From a checkpoint of a small transformer trained on Wikipedia.
Size: 8 layers, width 192, 6 heads of 32, MLP 768 tanh GELU.
Architecture: learned positions, biases, tied embeddings.
Training: a variant of SOAP for these matrices, 289M tokens, 4407 steps.
Each number is 500 + 40 x the weight over the matrix's rms, rounded and kept within 0 to 999. Layers, rows and columns count from 0. Numbers have three digits each.

# down: layer 5 MLP down (transposed), 768x192, rms 0.203, rows 219-250, columns 96-191
# up: layer 5 MLP up, 768x192, rms 0.194, rows 220-251, columns 96-191
down219:546467494489526514459522492504452518505527536534498514471479535506459479486500496484469499563528530497513436430471515442528486465477485501472454496465485487510471499464480459496494506574563515487525483497554526494529530425462477505523480482533501490575500504515447431504497495517472533470
up220:550502478500485484556515512460469475479442420531548499579532510518501485453492524466522501502477451484471530488509409505554533426505510511434485405498482522416490500529506458524505497538533527452505531511479504520552472502519498547497462573498483490512442601475490509465489508417546474496
down220:475525508516503464479477516494485464496437500504466503512491505532566469465520437440546448485538526554520499515484508513526483547532497553531506485510492491527496477466467476463433468487476531511561514498423475482477503492512525511477523434544456489503419524493510523488523486553519492465
up221:503519462502424561433442495473481441485510527534505440496455545498437512535526466499489459533556474574512441590482507495466522488465417518516495519440509496510535459525458581513533504466517566451518476504438537555355465462532491457565497511436511466499452406471515458504524502424487474558
down221:565484469454554532418427471511562537489521483455517519507514459543449446511449475498472456514500521505534469484512456446553507551480524507523467500394492460511578526578484506519478441472424517485535481473411499584495503503499471489487562482513541476500494480495539464530452473516530484496
up222:455459502472474455457515482449520445459517553481506486541443606517554438558540498488547461506512615533541467481562509443514523582470471539559526492471500505550513470464529535530492506475580505476472533512483546528550457444465449511510439443488548500439549502468531489531529465537560402466
down222:531545514497482543492557534542474504503532510499469488452539525468501459489458547510486482459528509550463450463436434530516564540527508499468532494482531536531484468458543511482467501460566499460534481529551503485527498553504532474468506513502451490442584467516475461465510487505468459446
up223:516537425560470519493528594478563495473545478486520522482453517441483510445531527518512506544491502455491525507407568512472481468496523487476530451504517513500581548521539495558455495452496576508443566488429548484512507534435518442554497490486521525439520461484512501546479531440457554498
down223:495500482466443562463433448489490508505557510511529511557527530512446474484435522418505500448515519511488504506523470474504536441502533448546541521444417515470519501481555505504558497548526526524475462493463466503481436489483525464518525499499479523532545537452466488493480564481485468501
up224:509479540452496523501452546553531456479435490446491478498477512541547481558577491544538473481483456485499430587524484501538531492474473537555481500489423555560485507473534430451558509525462494473524516520459494500467395441538447475545531517486441597482477542470569489549556521451583534501
down224:531501536530481479453501459581576524504500508430536489386523572537473494573516484465553491543500473428503478563529494564515495484513476454528522446524436570562497509472591468520566423572503503572538510411549537467483517492559425554497490532499449529518455568484543463527420554488505545535
up225:540515580489500538525459501526556493512451456545466465492383542444495475497536456490510477505430480517485466512465486554513466576497566532447532485518502500456510444499493558450479475592505485447530475488499474466493510474485463501449513518582531503482462502454457535526473467500471542453
down225:556489415373459524429442512434470508504521510558500440560463474502555499488551574484516513484444531555533538524514429525497513417572492492507497468570419480579523564519435520532504447534556554478449465594492458452500531442563534526546462528543436515471488460455556580535453500511489524558
up226:441507507452476458550384490493487545448436529554431501487475453498490557471458504408530490454422542564469539458517517516518530442553394519467430502491483487544462533507526510493498458544571547499459525472393496497520564483531540491537492492488533482491511476448473479536505542533471484600
down226:452537512435473529464448508522460525581494519529571468478532488475383519434412470490476423502553468545493507459470475530568514519553498474497471535612584553474530525481540511487529511479577503492477510391515557495512509542467481436522490506483532460446545536544534478489552537545545496608
up227:525508529481417499566457504437558469488478508517471529506447535487536547506548460537425439423478472617492477395491494485447509448512499523450503554590491516528423458530526549497502426425540480523599567428451468500498490454480493545480513497437454489486510536441476455493394455531493523469
down227:509488508547470480461436446455419444509502500393471478464527517598512470479428537495472493467530500493505490493489548458586535449463485523518493478496474497518470453451560410527556477468451457487512447476532463505493491501419507414577505538481495498578472420516500513494557519523538402545
up228:470437526498511433516526521434472541559399520565507511496458556553523535535475461511480447477512505494473568511509518475526491477437408458555522519479525578570561536500459496413553545472455506513564480458454510503526454480588506488520537463527557514503509542520380461508526497591453482472
down228:522547461501494508475550467495463526529502520516503467538506514490535448520458508532578529472517520503431490537467450527422505461510573482493499532541388487507527534508394485530448472479506522475533462560439519509515571444500563469483480474535507473474385467468475487435515503510510474452
up229:462460481479472506443463515472490488581527507530538456469512466535503539497435577476468490529485524436467497499458515529426472471523597584450486445493437526487502458466478527548476479491514494517515551503508496530513568517532529501442529519524490517549492446511492457503491473451531557503
down229:548507482509504502513486510517525541516485495492522468509467459434526515483532444553458492464575563526533491445442488520510475584532490496487485422471486505532478493504550445497447560494582555571462490471511466550446550490472467490494528518525483563506513450445465489497497498578434534489
up230:505509529475600524523475463580509493547515550481475581549544563534537508488527501516483503449475512555542522528532537523434511543540513510520494487485462500547464505439506472447473451546521556587492535552456460533515449477431525529535511482570470528442485501448531503546513429521518488499
down230:464489513507468492480478454480475524501477513537471558459503527427515532524502476493575494508464476553495496444569489507560473531560504491557517497569479479497409569509486465439504499507576551537426569574496499604497447410471459481477510406535474475461524449546518499489495468458468446457
up231:523502422449503499398533479535509574395546455445478496466487444552524434405474528473482497598486463567507501499557556501486537495473523488397480498556470486566451538473514496529489452448497503466471511595482481551583532570481464518450457530497423463483460544450614498404427475546552532516
down231:476516512468503491436515579518567528532502525460512568443549540535481459332485489562470504483550542450507527558556468516483596443495515487523474468544533501525524518447479447461544460523505496421461533530489495412445479482556522517484564488491492550468445579456541509471452462488502502488
up232:511573548511568527410465536407526465485488445500474478484440481402471495449545462487512486483563460443559485494506526497470474544520498507531466420437528467595490537524496529523544481479489463509520487549575496511473459564560464474526457546529502593586539503505473491503580437541487515415
down232:440484359557511563498383460441544540529531394462507483469499584433632429540526491431508523546533483504562491578498514593472496373494494520452462484478492576574478490515499532593412523509530472474566446403526451459500490541456488470491426479502509437455486431461588485535477488512554555527
up233:463511523490442531453498524495465511518430487517538491482480500476515461430540499556533442591507471489495557551529496449437506548441497499507530500462551436456472468549559501524565513528545498472449564519501542512547549429499481463544498474507505545519547459500478443462404549490539514472
down233:581468519508563488477507463499481495525526504501469491418514502465439505594534514542502506517474533465528527508425490479460497566456519495519499556559457526469542592448497511571515593537468461570493515522513510506493491476551533566467525561540499440519459487486518492570436514500471483536
up234:483517521547532485566563432542534539591449535449523572488529528541518499537499432508486495518480526512511488520465500577482540475503510459483448509506415518537496461518546474507467469491463520491544520461487471504473522446458402510487474499499494528456450438510514487554524482444560510469
down234:543488525495485476470505514431490494536549493504468520467447543474493488486559507554449452474463518494551534537496496493451507562483589466461512508489494492503525535507468477496554515490476477540518526505508554458427449551501510475534502476572468538482528508515458482533513411484487461529
up235:536440445480515492473558534498459462476532505497510479519506521478468455428473527428539497574524542469583551475473478501506412466476436512550506502442611439523521473528497525443526467510508529502505509444502509513494497476459494479516463508513454528457492525525590501490392501468518487519
down235:434535499446494435418502475517497554521534540542516538493506464505533490437581479552535485507521507535494486442535505449434546526520503520501467461537570539489572606489511457499476478512475548475472499463475497548500516498544483522471491453519525473469493574446497526547478554520515430510
up236:480506419550489516468474563541407436499550496505473493548487478443540501469502434551448481473457500540530514519457510523517545525506490493479468504556524508468494561536521523477524565470539488538467462500531470541526503444398534549490520529558471538508513481491475478509445492454563481508
down236:505465486510470482536525476527452511565502433497518556525452494496463495456462483520483534541495495525482479465554542554549469506505486544505506473550494517448550529512501494504517519477509517492486558518521523502548536545526532479514510584521491473488552483521507555484490471465529515436
up237:440472541533496514536550505474482477419539504463530533463546460457481497527508453458560498517507478537511517520446535540544557457518511480554477496460537499489512542510528460444503472455487483538476491568491460531484582508463483478461517550515503444451547459476519520481490506581519493514
down237:464470486520514482456530524522549495541478455478488515453493511514528567498525515517521528607451493537522529486535506507494452564533541558496483514502478468511487471492541454601528467576468528538464448513483521535485504568492447466535470527512472540520482525476488569515481486536520471503
up238:519560530480482485479465537511496553504477523460478434555495505444489504562467490557451547556557435434515466510494531409465478440478539496459518488496515535556472531474478594512493463448466548518508506436482534467499501534575509453570505530503491500506382484532385530625508549510493498516
down238:447477506504459511542483501503534471556493444476427462421418465474498541504530528542512507520502519565584491457568555570500540504499540474428441490451499519477464487472526549488540431581506547569561500509544492500510464527521476536489523551490445531502514556517470505535551517555441537483
up239:523453541522530499443521551488483495511464474505510506513558501511511493474510489511517498553514537550517515519550509525537537507475511455493518519503445490515505558520478486478551535486490477537472517493464535521497505463460508489510488422529528510495529520514520442479468546491521519530
down239:513483426498478462522463504490447441498459452442470495482450496468542482499519502502460486509528487483475436511510450526496508480474467540437501504474508499466528454480487480541458495458493526499490484497532488512496516549511516586502517520494479536581491490507524527464554486459504510477
up240:494507465475510503492494519494522495545488422458555498505520454550443529441552550453399520469557444494499521520499516526434526444506459556522530528447537526510489440449544520463480558533568555463450520500521492508482531420514499474503491471497443545412524531433555458530500525503594472508
down240:463431415565513569501587525511469548454489471466504453538438537472561551532508514525531523558492594533497502526445449585451469518481525500398499442501424474580533513503457506547491427520531518573472505543418543490518557427489424512464547499415536497472453448558472442484464561597460460488
up241:482490509517506477538547432431478438522457471520544553524512407570502540498531484511503519424514459433547453486492545399540516467500535486422486503508580479551417534504531513568503522508513459473456455502455536526567484558532442552546415525532529501520496439460479441455462462619543522471
down241:435482508532511466448519483559547489504488453523429489479555531501452485519429507492443453539453543481539491520468443424508469523387517547489482499440512508555500445490462426504485512403478572481507473493502536491472502397544508508541488453441558399544522583495453494560524432525564575407
up242:541456465636511462541483561518478501442509551496520513527463506466459509507513470529476464455517493489489472549516473464572536451508513471557464500459524551515478539427483497506505464524501500475459507478454541449536540474437523462481469474530532479575500474474486535484532523517486556509
down242:486571475415441529503473469560570455579494543491515511511528545490516499521440530549510525545518524498535487429465502516474545509513437450464483548508542442540506528523532508515463600473516484535524501444484491529461534545487520536502498570534489529492482511522539515568472543499546527516
up243:508583549484500453483459514482497549484550523459495474458511518482443531438519442525520472552566458558479466531441532538503487517486489525491454537479442420447523473507475482528552476458472432493477501533517450534475495489380489489474500452520494499484495481520456497428453515526551494512
down243:519488446510480509487493556533545556473544540474463515506477472554518409531455520469507473502516458558518465475468493419441552460485487582499573420426482579480476532483535439446447549521566480581479479547518427491491526520402447490529496573541470476525430504550500468549523493570420520518
up244:505535549549395518509471492555493545462516511479483483523506499555484487545454509480505477459523560476505533458556476428505550485479430469459499490471453519536471506578532528593543501373463509523573518616473460503477541510483521505530473437448466413574445503464520515447484514556497488428
down244:480524507486450569522468539520502564544512539502533481473445469464506510541459495410509442465563458458530473456471525452513472529489504477558479551490514428514514485421498524533528533466523447483599484473507528500515542534495442457550483503446485374502437478465529480524479438419515501545
up245:547561554542500524454487530471534541562440502426504510541501558543544441538498546457454554447495483522531521531495439415548435439510465376481521538490553529486438442515581553524536540519543456469431530530490482531490517523546437493559469533497460468552523505469490506505482520600529547491
down245:509546494524523524495450419514464546432540530519474463474473493510489472473525507429432552475491468504458436492508490498453530598532518542525466475469505479481479474486457555468442528480510538435442494560483476491551511530522525499556435498514544431498585476398580461411455515464510512508
up246:379518369474469478486519543525487455542490544491508453582531514443485540512453516489509516521575508496564578525492415429545495488458490590557560480516552485511576516587471526432577555418526478482435479493491497540515506397409569549492415479468473539520502498504455513548471549457498463532
down246:570450503428459493513488490518509529479545470479434394513437573476429521430467436518522426556508423471472501490431504502495482449499543509461507462495446464507504526528477448485521487418500479499523492509452462497530439478526504530467457460487519538511547489502531472484504561531477520543
up247:483511432485494512574526503480519551502470502446511548469473484406469482562437484492489440585482436499437495495549557558434447485540521472477532464438530495458474558523469581465494528512517515459519511512505461511481539482558525554550526532519503528520429459540533537522471522518474453529
down247:552437553503455498505404487564516509502482468541484509454527473538492508513526530585517520563531511485528491505453475491476453494470538496624504557519533533456458535501487523505556516482495436440493571467473523496512493510465475474542513518551467473484511517512530494513412499474477527532
up248:509439491559534536562465527518587566573468527466527469564485445514520480499515494421494466487422488509529506404526522566502518536588501527461486555496534491437501517482508498486460512473479579451458521471475504570456553482486526502528449483528546517461497477476539506453488506511448560500
down248:539501475513547482415499481542495477513503479556515464492465513431508492502441487489555536471527473542459487409497499489495473524545441483508544464552502459463543573517482563494468506432505539466487466555514499551515496471548509508458462564577489532491516523417517599472541502477524466540
up249:510489522509500499532507502535470551510506487437499485489435484464496445482473429511446465476510481493538550532465524460523473412551461442477477449528538536527445515495534544502574532502475486523467453412499490448511463460448472487473506467422523482447496546545508543544593495519513509530
down249:478518457482483436533551459540500514456507527475478548463564521512555519514560493518497464527502536489543520469466509523476456505456510518527507450520513505432444560535505483554525480529590532510493526488455479452492512487553489506469493482480562540503509440614504428496521503465484431511
up250:518518520497448525512527520560483544522562433480516528538495513529541427531534492458457491509419513568536416483491502480551478488545503526540505488513494428553483474537468482474516481468456528528500450497464493517513463481430524505441531487470482479489514510495516468513535496522531438492
down250:467520483521523451503460491490526480448448467514445477479455477494525553517481459540485490515523537442509560518474491501473509543414513488526509485544529552435534566529520546457515511571571547506483461503512473513502481479551476483478482546483477518489488511502461545550501496516405557522
up251:536520440554547487552510547467475480499517534557470517641487480530510514476482457533488467500509548480557476558505484499495471518418483558522401513528507498519457496519514518492517460539460494461512523556507386535532573538434494435550505566567496549501493577510501458473467558439488450493